config.yaml
n_head: 2
head_dim: 32
norm_place: "pre"
norm_eps: 1e-06
rope_fraction: 1.0
qk_norm: false
bias: "none"
tie_embeddings: false
init: "uniform"
init_std_qkv: 0.0472
init_std_o: 0.0472
init_std_down: 0.0
lr_head: 0.0122
Each number is 128 + 32 x the weight over its row's rms, rounded and kept within 0 to 255. Layers, rows and columns count from 0. Numbers have three digits each. The size before them is the row's rms in percent of the matrix's.

# layer 6 MLP down (transposed), 192x64, rms 0.167, rows 122-136, columns 0-63
103:153123171139108086102106124106107036110089137157136082138094092123101101132090084155125185117153207129144141172131111105123121167166113095145109154145171093148157192064153126154163138170155121
105:152149071135144161133099108075153153130108079117169071180096129136178179144152163076103105133107147105137096120103157202119096093135116118168142179121141134101129127126179179064128111059122121
092:168118144080126133083103134098081098159156161109159086111192110105113191075138151102141122099152133129149126102076090134133126120115113120132197115076064111151125104165211128185156169138133119
095:102100081104170139070051150134146157117128100121082120106135138135103146194163146124114119091201099108164155167145124088181123099140119162098128127097141200152118085106158113142149175084109180
097:092124092125126101105128112130104145156134147112094109147137123122137097138111089142119160184117157181121097050132130136104092155100094185120084170207175155105194125189108156099066097164142097
096:088129110104191081190174138150109121139106131128139108076103156101115101078165157133085090121140179152111115130144124148142118123134144115116149095131250131107162092154127154135148095160061086
101:170091123118124084181104161105157103124121211089119107121102151116138124056161157119128188168114140153153157101148147066144083120138151100158114090123143091147145127037177170113135134092117142
100:150109142124136152131107167141095108132137129111143130189090089120110147030144089094092110103160125121122156177127075134114156141115100212099087129141089211143125163097101120196127144164127150
106:154114138080187120150118119127163140170120160179070112164106131114175167153161124134127069107105067132107115107135105136128127106055170088115198150193130104147130098118045153124155123122142099
109:138129127091118137153128158069115098102102075115085097122132137111135090109177130108180178161119083165145123180107147141102107144111089112128112149100252177118181134173120183111121126106134129
107:148073099178091127149118124126174130143123098097158134188107141118155139082172124112142057110126109116145144127101100178150153135078203081111111133107068115084138164128085184148171191105113138
101:147168097192117086171119111105216143097158133118144129124128083179168128162102112116120093077150184118126122093190071129108130088111131099131122153095089099177124071097126108166141185141124121
095:143124155113127111140100103124154131191093148184143085167091147147051170103103137129121148100137112126126169116132183151167180172170140127122161145097097138107140075114094053094077114104097193
098:182144136137063168134134096144085078160084086129147146136139162098129094183088131106113111130192106178156062120161174057182114152141145121122093143151146131149107109164073124120133155100154162
092:120123128140144142160145151195155203148059102091142105052111149109124182150126137095133168059101144143129108132097118117084191143105108182142135110087101161120079133104086161103118115165162134
# layer 6 MLP gate, 192x64, rms 0.186, rows 123-136, columns 0-63
108:133100074156163202147070087135185141159131124156158090089152146145135173141136142127091095136098148093199078073088170200124111119130122125126183150151113106151107108096122111116127179111103108
095:168155101135082104160090173114133155105137142169171132139131143076196087146140145099084145147174075108154063092158081119149088139109139102109113156161149106113129137091143114123075180187191119
093:131154180118142116143148142144115105240083136113123142132145132095176141093183103147158127125172118085135100111111110101115125133078167105136170095085117127097139065148084127130120170192202130
096:146129126051126102159165093168120053101155075166144139156151150152109120129131171118101082135129135099124127150174158144186158102172135121136137098113129097107103085080094068145197166067125129
090:157149119133113115093109139115154153172166136129084104123193126161168122158072097117128107182173088111184084105175139095113102114135126184115128128121108151111076116119048113179111184083161171
104:130069149146130111151114146117188149125138177142134044104081116153106153083156144086112194119102118144082139144099117137137130152158204102145110111125124120069067138138111146176093124138119208
091:154122168150108164149121168191151181092122135055101133139129095132092113063162127098083105133215087143077153115111112144180126145099110157110171142164073138089118117159125117137105087154157106
100:129177093144129106136200160099136068147171181105069087095111103096091119142127139111120181163171131101190143126155146143080120119138106172125077089123182091089169115098170124151102116140165141
125:132174111170105220124099106107121149108162068143155120108129133135137100122083122129111115160094087132141012151129160138144112121117121083083156153183143176133158113128073143099113132155165088
114:102130069196118113201140172100158125125110078121103132159139117136093136064139172118079072153121134131098112085080125155139107119102187112128128114175091120143184139155146110121187173164171113
112:111177097128165109135140129076110107087157127174101143067153169194172152124147128116164073141132074164113125128158153189156071072124155138122090145154146085091107093116160092160094139150178113
094:154148120076117163053118084124147097194128111185099098130074103139099138072180158128147129095140171125117159119157180124123134135130181116110151140159098141088184093079160105110090106068117136
108:118121142108134133103153124151105157160162089189124120130089183092133166112142097097116148143199114101042136117167125136126121133135120061133166121067172117106078130119091136121197187111153072
093:141173121173136128160130126123075090144110109185103150150131172156155096191118162130125159138144098062165102100142107095177123113116142122060131131213078192159157129070130136153108107153115132
# layer 6 MLP up, 192x64, rms 0.171, rows 123-136, columns 0-63
111:134152166136128087106173152138120120067195157102115129137087107119073086077127114168154126145161119115066104132154115090135131128108161126145088108164128096126094182113087104217100071180138105
092:127086151122083091132090126074108179139101087166117125141170133114122164131108100160156116167139124114134166163104089134111126112135158182197157079163113088101071161138164150142180186135126048
095:193115115110135133155160140124152166145124164174131116156107113076131152150157104094057110185142123122136091159100146118107119169113098097174088076078102128209107191145096127125107068101162110
095:079096144135081082104038068150100121150106190168086105117148117116110170143165149117169116092118155154120185151154174083098149164143167073134146114059134152141109143132116139129094153135116155
093:146067124146168167201130144153105100100050096132127140136111100109146091105159147116125124129119212144090156135081126167152177163067146122107149120181136121112173153121143154117147137126049092
105:113143171137118124089176072141155114083149136068161118135114141124163056132099140067161173181145111118091092117141092118083132167160090131091116128131101117095186108196118156168131105191146121
098:159100075115111079089110118137127114113164118114153172167144163101091054150118143086138188118084117091146136041105122149114148135100157118149190108087166092162161120154114162108128081178124097
110:115152104105189197211074121150174105169122149187121109133116089101114130145137130148162123080106120096095109098142124071137115143091146138079206134147110093093168159108102129146158149147169107
107:153111062182183136174167075164171133095114190096185192127088117109159128142094088091106126158135132095105151138106128068128133118167184161107113140146079137123089146099105142102142106138112166
105:177134126109115198135107126134120161092137179143151143082182060198130096167150132144140177181104147120146111113135181107105082131175108168086133110102133086145056090147118143126111075115111113
106:137152083190129117111101120150115100138125132133082110125170085136152121098111081101082139174187131142190117120159133136176108098102156134078084092150128088217152183145127098157151160071144101
095:108124122121128159075178089082153102119138116120131118100104112168119090192150136087170117119158090127131105114188149105092075086095171113156078147102127087115127109123116229164148129185169140
098:091111128127120074125152104144109102122156175152117211159088147133086126121099119109076099174150140117109217122167088145115154160119096115160109100091175080168067112096079117142161164105132133
097:115110162144105103096141075166115077063134091139147129131130128144139115130146163048128132170189153038096183122160159077124158129133098138124097149112143148122161028129130138120154145116136126